Part of a small language model's weights: capped logits.
Each number is 128 + 24 x the weight over its row's rms, rounded and kept within 0 to 255. Layers, rows and columns count from 0. Numbers have three digits each. The size before them is the row's rms in percent of the matrix's.

# v: layer 12 attention value, 64x64, rms 0.466, rows 36-63, columns 0-63
# o: layer 12 attention output (transposed), 64x64, rms 0.458, rows 36-63, columns 0-63
# up: layer 12 MLP up, 256x64, rms 0.548, rows 0-18, columns 0-63
# down: layer 12 MLP down (transposed), 256x64, rms 0.149, rows 0-17, columns 0-63
v36 078:137121153091170124114124146096136135141175136146139208101158155132122107142165132148117114111173129160114125118136105119108105135145114125151173123130147153138119109135109092132069092148127132
o36 088:117163098126147089119120125112160087117135133088115125103136170107123087161122161153112114074120106126149090113155114136153143097165149128129108114117128072141129124117162091141103146142150097
v37 139:139095097127106106123115126160111128131113151123173148073155167192118127144143139107154143100103145132086097124145130114101144096131133145121121147100137147127145096141159092148083124115123079
o37 100:163154192095138141181097178144124092127143108116118143123126152141143108122099132158143121128121151113134159118132140165159133150131112147125106105093101166084123136168143125124162095146153140
v38 088:129141151160133121148105127154145126164116117136107135120118064150130091102159134103127129126165133101185136127129085110101095135122099092121124101141108103171142124101110152115146178160158148
o38 096:066098105164095116077095112129118148156129117100105117138149119133062135118141130115116135099127096128091137167113131154154157116117153127104091143158115116169149117119127142106122090104132117
v39 088:177160133077157146105095188104135090093130130151172118098132107107118139159112099074141117132103112151138145149109123156137113115130176159128127137125093132153135157137128126118129155135111125
o39 082:161142059106126154134152119112106136133116158124161127152087135128117112130109122123141120150118089092096119117155121154130131139164121106115165124159139109095167165121185159098140128113159094
v40 096:121094054129119156156126117128131135099058156110116133161106160093120141131140161157128135138087118118118115134152111114127144148099109115090124149113134171138139144139120152109096163120117087
o40 087:126115191081143121123117134132107116120179115143137140146107118188128121123141114109129124113146158115140141105138136112120127175084180086142136111121168122127113103154172140147159120151132089
v41 087:161174101059069145163112125149133102095118131103112121139129136114137138118142167129086102134147128155147100105122111116152130126106162163146092136148155134107146106102106111122117111144095153
o41 087:152136146150112139085134178160116150122132113171099167152073101115172109131117087096130115127123129125124125111110123141124101150117109139181176112143107152140155134122158119137143113088110098
v42 097:143102104179111141130179137121096133162152107151113103119146119102105103121100144054133167109098140132076133141109130142096102125149132133114132160127157153133127121128163141118115144128084097
o42 089:181155141110153101163157098081139109156101132151127115126125127092125141138160169137116132109102128128192122141149136147093109100134138143112107122154157089132102132113137177121155111096159128
v43 113:161111070139118133129141134107097124178109180153158099116105131153094132108168124124147130123056134123146097142126120127125129093109137136127168138115131130090136120106170144134122138088102109
o43 078:199091106137117158127160107125101129162122122143136136108113118094146130126099132119127102151063106142131126144140101154152126139160116141113160116064106111099139136097167137135108126111094145
v44 092:103122101087143106142133128180113131132107090133144179130115148064194092127129134145131131155115134148158107108137164110117101144095126112128118098184116136115145111151133137128123093140141132
o44 092:101090147145119162140094120094118164142126089151133127168129141166126117161166103149124128107149179125113184137126130115125163144125115154140105147118166078091118113096121089133110110136122120
v45 096:113122087111122164150139122105143139133126123135126085146115107102121145131098157084168173119105107174185114173143103162143095099105130129087114130110117171119127149103147116132098132137111121
o45 087:179146138110166130155116147130089154096120151143167155139082127124179174100110130093146120106114138130148133175157135164134133144152138119120099129110142151096142139123170152139094148140153130
v46 100:143144114087140131166157115107134092139103154098145127193154128145174152141113140135130104134144151132130125123123092149138154108105102149154126178128128133111144137122115064130140152088165164
o46 082:127092123130104137128104132128149138154177134143143180098161104147147080140064125067100122097131142141119107113140173137166133144118124141138141102128130116121101139107105117165145111107106099
v47 087:127104149088139153135121108124108143111153107129130109130084156121124144127107133165097115107062146174147123142144117086109172156124134115140128138157115118062125126102120093116127163133098093
o47 095:100153121119137145150133138148106144109089118132126196096152161136167138115163101091171092163125141126143155097120133158135125143125116133126162109126107152118110114130119143086100147179112168
v48 098:140114152136143172136151112104121111071154130145105143182098083111127115116100141099125143075111148164160148159126138151100102157152159110115142131135120173137124140136144172136141109146146128
o48 084:141133169140137127163148118086133092159135129098164121118111112131152139088137110159132176064133127109180119142149144119155172120118169158084118134142126114131149152137126170136118103145134129
v49 084:099152112072141163123134144107119176140107075146132121159125157117100151110118134096154163134147179122121152158122127121147092153161117123131154124131142128147194138098146166140128148133128133
o49 094:119111147159113106108132075132115120123114160174155134161136143123132120125151141135136109121123125153161157110147181133141112184167155137147107132131189113173114112166081140142106133126144115
v50 083:158107188146158116137145095165131139130157115097139156113136083133121161162165115159127141118147133105151127157141108096124143122124117165101105084141110120135138148107163099080158142143153154
o50 077:061096102102139140112098135189146117147123139135118145151161126182101132128123135131102127128131120107090129148168124122125147136099121115107108142088115113184112140113093130120121098087093133
v51 085:144094110106107150136113139149088110091140144132162147161136159080142125166129168142096115158141136136121150149127093155127124132083128163165155093097135113142118100119115122134087150114180141
o51 092:122134132136124139105152132127133120149146071115162177162126116131135112164138153101124118093143151124142097096118130112123161173110136087152119141128124159160130137145156126176125115142138047
v52 096:119118114120137117107130123115148125138113132125177102118080131138137126120159138135157130120071081123116159133124112115167155158159147137148088132094095170117121131136122198126073102113130140
o52 081:113142174119115099138139137149167149114114181096151138135170141143121160138142114152122156080146131151107164143119118119103137121121121111092134133181135111103130135185090150170096151140123114
v53 089:152086149167095125127104096115092101142129147125117129113142081179100083188109112136158139139162116127135161116122126143145150165152152126109122101136135130110142111119126165148096130131121079
o53 085:118164114153138133131116130129171118166142155148128119150164121158098108091146137123109155124112085089096123135131140111139091049104141119105122148119128131119156149165169106142162160139148123
v54 114:104117147114170131145143131076122100074113129131161168112087159140139172158140104117102108120143108139121148112147109177157168106155134140148093148150121133093119137097107115152138106121152143
o54 093:188158153119138123132102107139141133110211127135107164094150159113134119136134149155135131119126120120109129148171135095160122116141127094136136097141087148097141129156127133159101115162086133
v55 100:106129168134076110138102140135106139169122080129148185096159132121128098138108126127097145091124149116175157101113133103146165138142100105077115123113131132130100110122117154096118114138150099
o55 087:138127147134141123113090055173143102127111139148130117164147138127097171133165115146101128147114146115099139150142083127138128143115137111098123120100123125129095060120143108127115162152143082
v56 082:145129163146129135156112145151126100125104149123109169122097149154156116128100115139171124117140163159143123119150101183123125096133134115088125092148098161101173134117122166132175098158125092
o56 084:138150154114147108164106112120116114094157126135123119129137088184088103140140154129133143118117082089105098163152117114148141130077113169112110085123169099140134137156084110129136112131110111
v57 093:136101143110112129138131136161117148189127120126170058139155149140130094102144132113110174102135138159106149159081129162122126112112105116111151137152130121144137123131155144099159097112098085
o57 092:121080085151158116136125131166122164145091134131154139123127137172141106113100104132132128131121159085113109169147151129131079162155108159093117125111171114105138077111141143134176132128129132
v58 105:140127113135093112139132135174113154195132117141131127144139116129090090131124137103134131147140129162085115146133161129157120130086064145152102113095133137134161151078130159116157152107102114
o58 101:127133106138092146116089109147118160096125121134130133161142090180130161130123100084143120104147123123139101171142113114134105120129145083119123127136189137171166141123106161130160161133086142
v59 080:127112130126119095125113128113117105077146156104139150114097124136128125079115097123142166086176165075137153148109146095147123101144122151165148121118096142114106165135092145135130162110090112
o59 087:138094098123141125114148135068142086126141158162131154164126135106120127131134137160127142124101070163133134100180112127124172148142121100110101117101157085115177120138109155114125128154142133
v60 087:151150141104169099140156163125116125107146141150141137132124100154170105142140151123168171134090119120146099131137104122157142087082145166130132124094109106131158158131110182109123161089146125
o60 084:085093112159104135140128127118134146111102146112161108108096100147134180122127124126138097138156084139113155152146127117113146181103139104141114103090124164151158141122114124096166140153148183
v61 096:093115120095110168135115121085114129151141147112152134153136098104085126121132115102062154154108154144166132144135115165131104142124164076144134123146143097116136176125147138113080148129113119
o61 101:154143100138127146132164116127086182138116146174130125135124126099112144127067128136147114127105087149146119132138094151128095164160141085123145114119145145127123142093198115122143124101138096
v62 102:135123150147108098114143152122095134113164135138112149099099128212151146156109103118140154127108139154113140122099118126152124109124152145132175130129107159181106132160136116148148143076091142
o62 085:126099112163162167172141135109122120128107180109151080075139160132115109114134108142138172141133112145155108157136133116136141097150137106109145149116125142137136117144147166099098106093118182
v63 093:125135123119163127137121104151174073139154171142128136165121094127178185102151092148125108078108118130136135099128150148134115161121113154120117127126128095104104156115146103135120087136162124
o63 085:149088162111117155151123168123122117110114112127142154079154160145170108124107146133108118125117159119092136152115129143145163134096103148126140178100111140141101151111138110154186121106089164
up0 106:139121160117172117117151114089125165093164129139102184117167132146144119126098079162137081090135121104106122140111138123147129112151149131152175098120102150118106143122167135119163109120114134
down0 107:094099107137141157063095119132160142139119142116159163130147131108121154091111157143113128142142148106108113156147097153141119120152120186113129120159111115074132141144157157154169160128114109
up1 100:130130120150158099088108117152085120119173117147106142133145146133169110101137130117141195163157138087099137142140139136147121119118132144148145131113125136130162078141134152137127079091078150
down1 104:098132127137148100133124120134107152147184130154118104108168111110110121069120113110142127119175105128144138164141136118145078137099151110110168112103118109141102186123097128131138110171163139
up2 099:136111141161126112094126135153131156094132130141133134158095120163169097170093161104092148166113115126135138152107168100121098101131107131147149146151130181081096140133127159129152101127108154
down2 091:166121118133116139136169111090112177126113159110131119129102090142090090165145102116135120134152122105160126158112112111097127124161114096110087121134166126179130119135101119111111171171156120
up3 109:129114120074133122139118129117114088102122120155090082103133165093096096174147130175067131135115097112101161110131116155107128099130145126127099103112090148106115109122100127109152139123135128
down3 121:098093160116141132139167108126109120101113176129129156112133161140144103117156140143159145096113123135119103129118162157149106165150139093112127141144175141147159126149154128154126188090086154
up4 097:143134160101135160131128115119143148129101138133130138086180089153151144084145125088123160152082138129090165130137149115179115134100136093181116117156116130118145139156124120136096132141086127
down4 097:102102131130115152103107166145102130110076181148163122121110111118070071131132165137093153129136089126089139139131089116122124115097150147120108125123109112154106106129118130163103117158112117
up5 106:106139118104139153129109109106123148136132128157139134138178133136167139172165130111141109143154151092139128087165117096108094141090088130127108158109114117108094120111104145116133138144209133
down5 102:106105105168126138141111127158142144149130131111153135084090146103142134094138108137169142142111120136081112117145161118147175158129155143165174142115154095096159112161150109150155162112141153
up6 102:135152094163122128157148131141079126121124109106106122105159118165162138152096121144125098098149135068181138123118137138145131128106132148195145158114136142126141126125146123167171121099099152
down6 105:127134119106134104154164160135129075105144157091116138145156158158096124124097116132167116122085151146144141148136146127134121130109132125089082127132122094173169172082131149110134167148142127
up7 091:138111110155118110163180117136087138180196094108153113128102117146119127133144124122155110134110159121170125104148150131168109112091128137124141136138163136130099122157092161103160152130107134
down7 074:062101093145148134160126147147125139148086152127119128157138119159169143142101097088129174131170090120121115106146119121139131122145126103108159157107170180130152115119116121117132120127117168
up8 105:139161132101121110151102058101126138118111140111163106128157107146129154119101122167132128145117134084096082131099134142146142082127151101111125115154100162089140155139121176128101119158135136
down8 108:126108127094121112098131146142109105148115129118130111130124137146110154135073147128143175106119139117168083113115134095120073112158180193138131149151092130141123144127133106140103160083117115
up9 096:110138115086095157132116119158135124189149109095146115138106102106147119150128122153143135108098141130112130144131144113099104106111118150155160158154117112102175169141163122111098156121097189
down9 091:136185115137142138174112103122121126111122152136088155103148094104119159134139126110095140105126123183109147121112100172126096171151136111089136127121113151152107141149184128120094091126134122
up10 104:085070101106117133109133109137134137121133063149136131145120096146112111129119146162108098133156172116142118103146085179119130093159130137140106145137121131107151124143113141094122082146081130
down10 116:141197106117117125111182125134114119107128094119092121115168133152086145130124151087135156124126110185154154097120114114131106108124116164146095096125128161109106128117139136110166135159149106
up11 101:135154142107172113142144149141109156085160121138121152081113137158132126120129130138116139145140159149147097115162130118152179098120142109124176125144103133153127117154130145036123116120129103
down11 096:157137135162133141125123170151128152114077118103074169149137154110126146182112115128134197146111103144138114127143140141128115102136115140111115102126113107151159111124122173129139162141100082
up12 106:136111091124119179107102105088149133146126128118157077119135104184112139121109142078132157132145134116110148129126139090135135165107069116156106131125135169111125165107130141136125168092122119
down12 105:131142133132122069110120131123133110129120121103135156148141115166151112133136106135115123109120086151159121173142109079154146136125122140121163163137108157125099095109118086119153112162199173
up13 105:087127144167108110119119129125085154138167117167135131150085131134121118101141106114078141098120151143125111118145141135102141134101148085146126115072105185125169161143125154131148110142161147
down13 112:109154120132152131135136146102190063131134124122121105119157122190161149164092141148126160113156114137118132123114144081117092115117110152111100141148164126135111098101172134134102125136111119
up14 101:109129128076091139084095151134160094122089109127124113124117163149151127146168144153073133125109095100119141150153106119150093151093147124139165137133180147129140118129143098129147111141092138
down14 102:148148080126142133121100083116107143145125171140115117129105128111134167093148119089125151137169139180127127117104123130140165130133149129113097108166147172134158157126094164119163146128158170
up15 105:098121133138105099179103108116110120136104114149149122138156092141063145152159104104127154120121139125156165111138145101135107082098181128142128157137110118106139106146124118114100126093105081
down15 099:147133121132110137111160140087125171117150151123151151067095181159142096144098126127147104091102180138117136125150117144151126107091101153106141145113131152144106109143163142126117105165154143
up16 106:146150122102118128113113080129130143142151129112109135107117097148148091099159071142107146143167133114175156139138094120111135124097103105147115113163085127115161132117123133092089115140143189
down16 098:122137115148090103117086122133116129130105144130146168120120141132108134133129095119148169118155148146107148157131107135092098186109180136167148188159141165090143133143131145098155112152121138
up17 103:169125113114124124133145088109153136134174122121136131111167131161091108173112145116108109115104158139110160142160119134102088116106131122179145185144091151110132127122120137148092092147131088
down17 098:137173113132165147167151093162111119135130096098120086109142129124113117130103058123133102102122146165142140131130120118077121128115141139183145139125126160141125132116104109095124091158153160
up18 095:132137193134137106112165121134098115079155145104144163125111119175130142120151151142101162101123131142138150125089169114099105130108118100105174131110132163111129166134108149097100131129099150